{"num_hidden_layers": 9, "head_dim": 64, "hidden_act": "tanh_gelu", "tie_word_embeddings": false, "init": "uniform", "schedule": "wsd", "doc_mask": false}
Each number is 50 + 12 x the weight over its row's rms, rounded and kept within 0 to 99. Layers, rows and columns count from 0. The size before them is the row's rms in percent of the matrix's.

# down: layer 3 MLP down (transposed), 6144x768, rms 0.025, rows 5205-5217, columns 256-383
# up: layer 3 MLP up, 6144x768, rms 0.025, rows 5206-5217, columns 256-383
down5205 094:56 51 58 44 45 74 58 52 68 35 42 74 57 35 54 71 54 57 50 48 42 41 67 45 44 33 57 43 65 63 54 52 23 62 58 50 56 43 55 34 60 40 48 50 47 51 61 51 41 33 50 47 50 43 32 29 56 50 44 51 40 43 41 54 51 55 45 51 48 31 65 41 47 60 51 41 52 18 54 45 58 59 43 30 71 53 32 54 68 45 47 61 31 57 53 55 58 50 47 37 54 64 36 42 42 62 41 69 58 62 35 41 32 44 45 56 26 68 64 64 82 32 26 33 62 45 58 64
up5206 110:44 41 42 62 41 60 47 28 47 57 35 46 46 38 49 60 34 40 63 51 54 52 31 56 65 39 59 52 42 58 59 60 51 53 54 56 48 43 49 37 51 53 55 52 28 48 41 60 50 29 72 52 33 60 53 40 34 42 58 36 53 54 52 42 55 56 62 48 72 52 47 44 42 62 48 50 54 55 52 26 47 31 46 35 21 54 52 58 68 47 61 42 40 49 53 40 71 56 65 53 38 46 46 36 38 59 51 42 47 38 38 33 37 46 50 61 64 42 32 52 50 63 68 58 44 35 73 47
down5206 088:42 68 44 40 40 30 64 79 44 46 63 50 66 74 49 48 76 53 42 51 45 43 58 34 31 58 42 47 53 40 35 55 62 49 46 44 51 43 60 81 63 50 37 38 56 53 47 42 51 69 24 63 55 42 55 70 66 68 46 69 46 42 66 53 47 29 58 36 39 37 56 49 52 45 52 46 35 43 58 84 50 53 48 60 83 58 51 44 35 52 46 43 59 61 48 50 36 59 27 49 58 59 43 75 58 46 47 61 57 54 53 72 41 54 55 55 44 54 59 56 43 42 46 41 51 52 16 65
up5207 100:44 56 50 36 19 54 58 34 57 40 32 37 53 53 66 46 43 52 59 25 70 52 67 34 63 51 43 64 61 62 66 26 64 64 57 49 36 51 35 20 71 36 24 62 40 54 57 37 43 42 59 45 41 49 64 58 47 49 48 28 30 50 36 60 47 30 34 34 61 54 39 46 41 39 70 43 40 62 61 46 41 52 57 46 44 40 69 47 54 54 64 52 52 34 46 33 64 38 34 61 28 58 64 47 36 43 59 59 51 65 56 26 54 38 27 42 42 34 47 54 23 41 48 42 52 46 68 50
down5207 097:56 50 71 50 40 66 59 63 56 62 52 38 45 38 62 62 73 53 33 41 55 52 55 29 37 49 44 45 38 46 49 67 41 58 44 55 47 47 52 53 36 40 49 36 75 37 40 46 58 50 54 48 53 56 45 42 48 55 62 57 73 71 57 53 65 46 44 63 46 48 52 43 49 39 65 60 59 45 56 61 53 35 73 65 69 86 44 37 51 58 59 48 27 30 53 58 36 53 70 42 50 30 43 53 42 36 46 48 35 44 76 68 66 50 63 43 36 18 63 59 49 30 46 56 55 52 29 34
up5208 092:42 51 51 40 36 43 37 55 61 39 46 48 51 51 42 54 51 70 58 40 67 46 68 32 36 28 56 31 62 39 18 46 41 51 48 33 55 62 38 61 63 58 60 61 56 43 54 68 45 58 54 44 54 29 41 31 68 58 36 63 41 61 47 38 27 45 51 58 67 42 59 38 40 85 48 57 51 47 32 50 53 41 46 49 45 60 39 39 39 61 51 53 29 55 31 49 52 47 47 57 62 48 48 40 61 62 70 63 42 18 39 73 58 48 54 36 55 76 81 59 56 45 28 37 43 56 45 68
down5208 100:53 37 46 54 57 53 48 44 47 31 59 48 44 48 31 63 52 44 52 50 55 59 52 63 59 64 56 40 23 39 85 51 24 24 56 50 52 33 47 39 54 39 25 48 65 49 65 33 58 59 48 46 69 49 59 46 61 55 67 39 39 59 53 65 55 36 64 44 60 46 53 58 39 34 39 32 46 68 64 48 46 59 53 76 42 51 56 60 67 68 33 37 51 31 50 55 58 42 16 34 31 47 59 61 47 38 30 29 71 66 24 39 54 44 58 39 63 26 26 29 58 54 50 63 46 45 75 51
up5209 092:44 54 68 45 49 45 69 28 54 65 46 54 55 53 45 64 66 60 57 44 48 67 40 30 50 63 53 38 46 24 60 31 57 61 58 44 56 49 55 65 40 58 48 41 39 35 75 36 31 10 68 27 63 57 24 49 74 58 30 49 53 68 34 40 43 61 50 62 60 32 40 59 56 40 56 47 51 38 42 35 53 47 30 43 49 47 65 69 48 46 65 68 45 66 69 65 46 35 61 38 40 42 51 45 53 65 40 38 54 47 39 53 48 51 28 62 54 27 57 44 22 33 74 52 47 50 62 43
down5209 090:53 38 45 54 61 42 39 64 55 31 40 67 41 38 40 24 34 44 72 53 51 39 52 63 48 45 43 67 53 49 52 60 39 25 41 39 35 36 54 48 51 50 42 70 63 55 54 54 78 69 34 63 47 66 66 55 38 39 55 45 48 33 82 60 41 56 49 48 48 47 44 38 66 54 47 51 53 52 85 64 84 64 64 51 48 53 46 56 52 55 35 37 37 34 36 35 41 36 48 45 61 56 42 40 44 57 47 61 27 59 68 33 43 46 71 41 53 62 36 32 50 43 38 41 67 21 45 64
up5210 103:71 43 35 34 77 45 65 61 40 46 53 67 48 66 61 51 56 65 68 36 51 40 53 63 58 22 52 44 48 41 38 44 50 56 54 55 29 20 40 40 53 41 56 45 43 61 46 34 58 49 40 60 81 38 64 50 60 50 57 36 40 46 60 30 43 64 65 55 46 61 21 64 65 53 41 81 46 50 44 49 52 49 53 31 57 41 44 48 52 50 64 59 34 57 51 44 59 43 48 63 57 29 43 48 22 57 74 52 50 68 60 41 57 59 47 62 59 43 58 47 49 74 45 57 44 36 51 79
down5210 092:32 42 58 57 48 60 43 45 48 72 46 46 49 50 38 46 41 29 45 64 50 65 46 34 57 63 48 47 64 53 70 44 54 62 54 29 55 77 62 66 52 63 32 49 48 40 59 60 50 36 57 51 14 43 60 37 59 45 63 60 46 63 36 64 59 42 50 59 68 56 53 52 52 47 55 27 57 66 48 41 66 43 47 70 30 58 55 47 56 66 26 36 73 19 45 63 41 63 54 38 43 72 58 52 58 47 26 44 50 38 39 32 42 51 53 41 45 57 43 37 49 41 43 43 43 71 48 33
up5211 087:64 56 42 49 58 41 66 51 53 48 41 47 46 59 50 28 38 51 58 44 63 50 65 54 43 54 45 44 37 55 71 49 41 57 14 34 09 58 51 75 51 50 38 61 67 69 66 34 50 67 62 43 58 68 29 56 54 56 57 42 19 45 61 63 78 65 55 48 46 59 50 46 51 56 41 57 53 47 45 35 57 84 37 38 54 53 67 53 55 50 46 46 43 46 40 58 38 54 55 49 60 34 37 54 30 44 73 58 60 45 62 41 73 55 47 57 57 36 49 56 36 45 40 63 53 43 54 41
down5211 098:85 34 62 53 50 38 58 52 56 52 48 40 47 43 50 54 43 37 43 35 31 40 68 53 57 43 48 24 32 65 32 38 43 55 56 45 47 47 24 75 60 40 38 42 27 52 56 40 45 34 49 52 60 36 58 35 65 53 67 50 54 50 54 47 53 30 68 51 53 59 46 52 39 65 48 47 31 58 57 47 31 74 53 23 43 42 37 48 51 34 44 26 20 55 72 36 46 55 70 45 48 46 46 48 35 65 32 61 49 41 43 54 58 23 62 32 49 49 54 40 33 73 49 38 43 43 43 50
up5212 097:43 55 65 50 59 61 50 47 52 70 38 49 68 63 59 44 42 46 69 34 63 57 47 51 61 54 59 35 64 85 50 77 76 66 48 50 62 56 35 58 70 62 62 54 36 51 58 33 50 60 67 38 58 63 52 25 27 51 45 64 72 39 45 62 43 55 41 61 24 37 38 33 37 42 63 49 74 61 72 66 45 35 42 67 60 43 51 50 36 43 44 49 44 55 28 60 73 60 49 65 41 58 66 71 40 61 94 73 46 35 45 45 46 57 80 46 29 49 43 36 34 59 59 36 65 62 66 54
down5212 092:47 61 39 41 65 48 39 45 55 49 76 28 47 22 65 46 41 39 50 70 37 47 46 43 32 29 24 37 42 45 63 56 39 69 57 60 42 46 64 64 39 49 27 48 32 66 42 55 53 57 60 61 44 43 56 51 65 46 53 23 38 61 46 66 48 44 59 49 60 71 47 78 38 52 35 52 55 68 62 50 60 87 52 39 43 41 47 45 50 46 57 69 63 68 73 63 43 59 49 68 64 51 39 35 54 55 40 45 25 74 41 61 83 44 28 57 59 73 45 45 52 43 44 42 60 69 26 43
up5213 118:46 56 58 39 43 45 28 47 65 44 33 53 37 53 78 64 39 51 38 74 72 34 62 43 43 63 63 62 44 48 28 48 58 58 33 44 39 38 58 46 73 54 61 25 53 67 55 49 59 32 54 52 25 70 54 74 55 63 56 42 41 57 56 20 55 42 42 70 66 44 69 40 39 40 53 35 44 49 44 49 41 77 44 41 57 72 58 59 50 71 52 41 57 41 51 43 59 31 41 55 50 38 31 32 72 41 56 70 56 61 60 28 53 63 61 57 50 54 50 49 48 59 61 72 82 46 45 49
down5213 118:47 64 47 51 61 26 50 53 71 32 54 47 75 47 61 55 53 44 45 55 40 59 50 61 61 50 47 65 60 59 53 46 41 61 45 18 64 44 52 69 58 47 39 56 63 70 44 38 42 55 55 48 39 47 55 54 51 49 55 45 63 58 42 49 45 42 75 48 64 28 46 47 65 69 37 44 52 56 49 51 33 38 65 23 58 28 46 62 51 66 86 65 61 40 33 49 45 39 59 44 35 50 66 61 30 65 58 41 41 35 64 49 28 45 45 54 40 69 40 42 57 41 28 24 33 60 51 48
up5214 101:47 31 50 37 74 77 49 54 66 48 63 43 49 49 47 61 43 54 67 56 47 58 58 46 20 49 56 68 44 56 42 60 50 54 51 59 48 44 39 45 40 52 38 73 40 64 67 33 63 58 42 63 43 29 54 64 53 48 62 55 43 60 50 43 27 54 55 46 43 41 56 51 59 43 43 43 59 59 50 41 63 54 58 43 35 52 46 43 27 37 40 53 42 40 45 38 86 31 58 39 55 40 49 56 50 60 46 43 53 65 36 48 68 64 49 55 48 61 44 64 59 41 32 53 29 51 55 39
down5214 099:60 60 39 46 49 41 52 35 66 44 29 43 40 36 42 58 29 68 58 47 49 43 73 71 51 50 65 47 55 52 49 33 58 43 40 59 55 45 44 62 54 41 56 31 41 32 42 35 41 49 72 55 50 37 59 29 71 57 20 54 55 48 42 47 54 47 67 58 51 68 42 50 26 47 73 43 56 41 56 61 55 24 71 27 64 35 39 48 54 38 56 50 40 76 50 58 27 57 32 56 39 56 41 54 45 47 51 63 45 50 57 54 32 57 56 61 51 56 34 47 42 47 61 53 59 40 42 48
up5215 104:46 47 76 53 52 61 69 42 41 56 48 53 59 42 57 71 34 61 42 73 72 47 68 32 44 61 52 47 35 45 45 70 40 53 50 26 64 25 47 34 45 47 54 41 57 46 61 54 54 18 51 33 63 54 44 31 46 60 61 36 63 63 46 70 38 61 58 39 46 43 59 52 34 23 36 39 53 39 57 56 55 20 45 37 36 36 45 33 46 50 61 30 51 54 44 59 53 50 39 75 66 59 52 43 68 45 48 52 52 48 47 38 41 63 44 38 45 49 38 33 74 47 53 65 32 58 43 59
down5215 089:54 51 33 39 34 29 41 45 54 43 61 27 59 75 56 23 48 37 51 28 27 43 34 54 45 51 61 53 43 68 47 45 49 59 56 68 43 56 52 60 55 53 45 43 38 51 43 49 60 64 61 76 33 53 68 71 52 48 22 57 57 48 75 24 60 38 47 60 51 57 41 61 63 73 56 54 43 57 36 54 43 71 48 54 66 70 42 59 76 55 22 62 42 27 44 43 41 25 60 35 27 47 53 71 47 62 56 47 40 65 51 65 50 49 46 58 58 51 50 49 42 50 56 37 71 45 68 44
up5216 085:64 40 30 37 37 68 55 40 43 54 63 56 37 58 46 33 49 75 49 61 41 38 68 47 22 66 29 54 78 60 37 36 44 61 41 51 39 53 50 51 54 62 42 60 51 38 52 47 59 53 59 44 52 68 55 32 30 57 33 57 41 46 52 54 39 41 54 54 54 57 41 43 34 37 49 35 67 55 61 42 18 51 55 60 23 45 58 57 42 47 39 30 38 53 45 58 51 66 46 47 00 69 69 39 61 62 48 43 58 41 41 42 33 48 49 55 70 56 58 36 47 50 56 52 21 66 48 64
down5216 109:48 62 41 49 45 50 52 26 55 26 70 46 56 30 39 48 58 84 45 63 42 40 58 58 41 55 27 60 66 32 35 55 46 58 54 50 41 71 46 58 57 57 54 43 36 65 51 46 54 74 57 53 20 88 39 50 49 56 42 65 33 42 43 78 45 31 44 52 64 58 57 57 49 49 55 29 34 56 45 63 41 69 59 27 46 53 76 43 45 48 40 56 19 60 66 51 39 74 42 64 32 60 53 51 63 54 31 49 67 37 36 22 38 52 30 64 44 45 60 41 47 51 34 40 36 76 55 36
up5217 095:72 48 74 37 45 58 61 44 60 47 59 68 50 48 63 60 56 43 68 48 48 49 48 47 62 46 42 43 57 80 23 74 54 49 50 39 49 54 46 39 56 61 59 62 76 53 62 63 54 39 35 62 43 51 70 40 37 46 43 31 75 56 62 48 53 48 73 50 71 43 43 43 43 65 68 41 44 50 65 61 57 68 61 46 46 38 64 59 50 39 53 36 45 47 26 51 56 40 61 59 41 54 46 56 60 50 47 41 49 58 57 65 46 68 33 43 48 43 35 44 33 67 62 48 55 53 51 41
down5217 100:49 53 33 51 71 49 60 33 34 47 45 56 44 43 49 37 52 60 44 50 43 49 53 60 45 45 30 53 52 60 90 55 33 39 57 50 54 26 69 45 58 42 42 45 23 62 68 75 69 53 67 44 35 50 53 31 53 58 57 64 37 66 64 49 40 64 51 80 52 57 55 43 49 46 14 40 42 59 60 73 48 46 49 41 49 69 37 59 75 51 47 43 55 40 44 62 63 51 65 64 64 37 44 34 59 46 40 37 56 43 49 26 69 44 34 65 52 44 54 50 53 48 57 41 58 62 52 42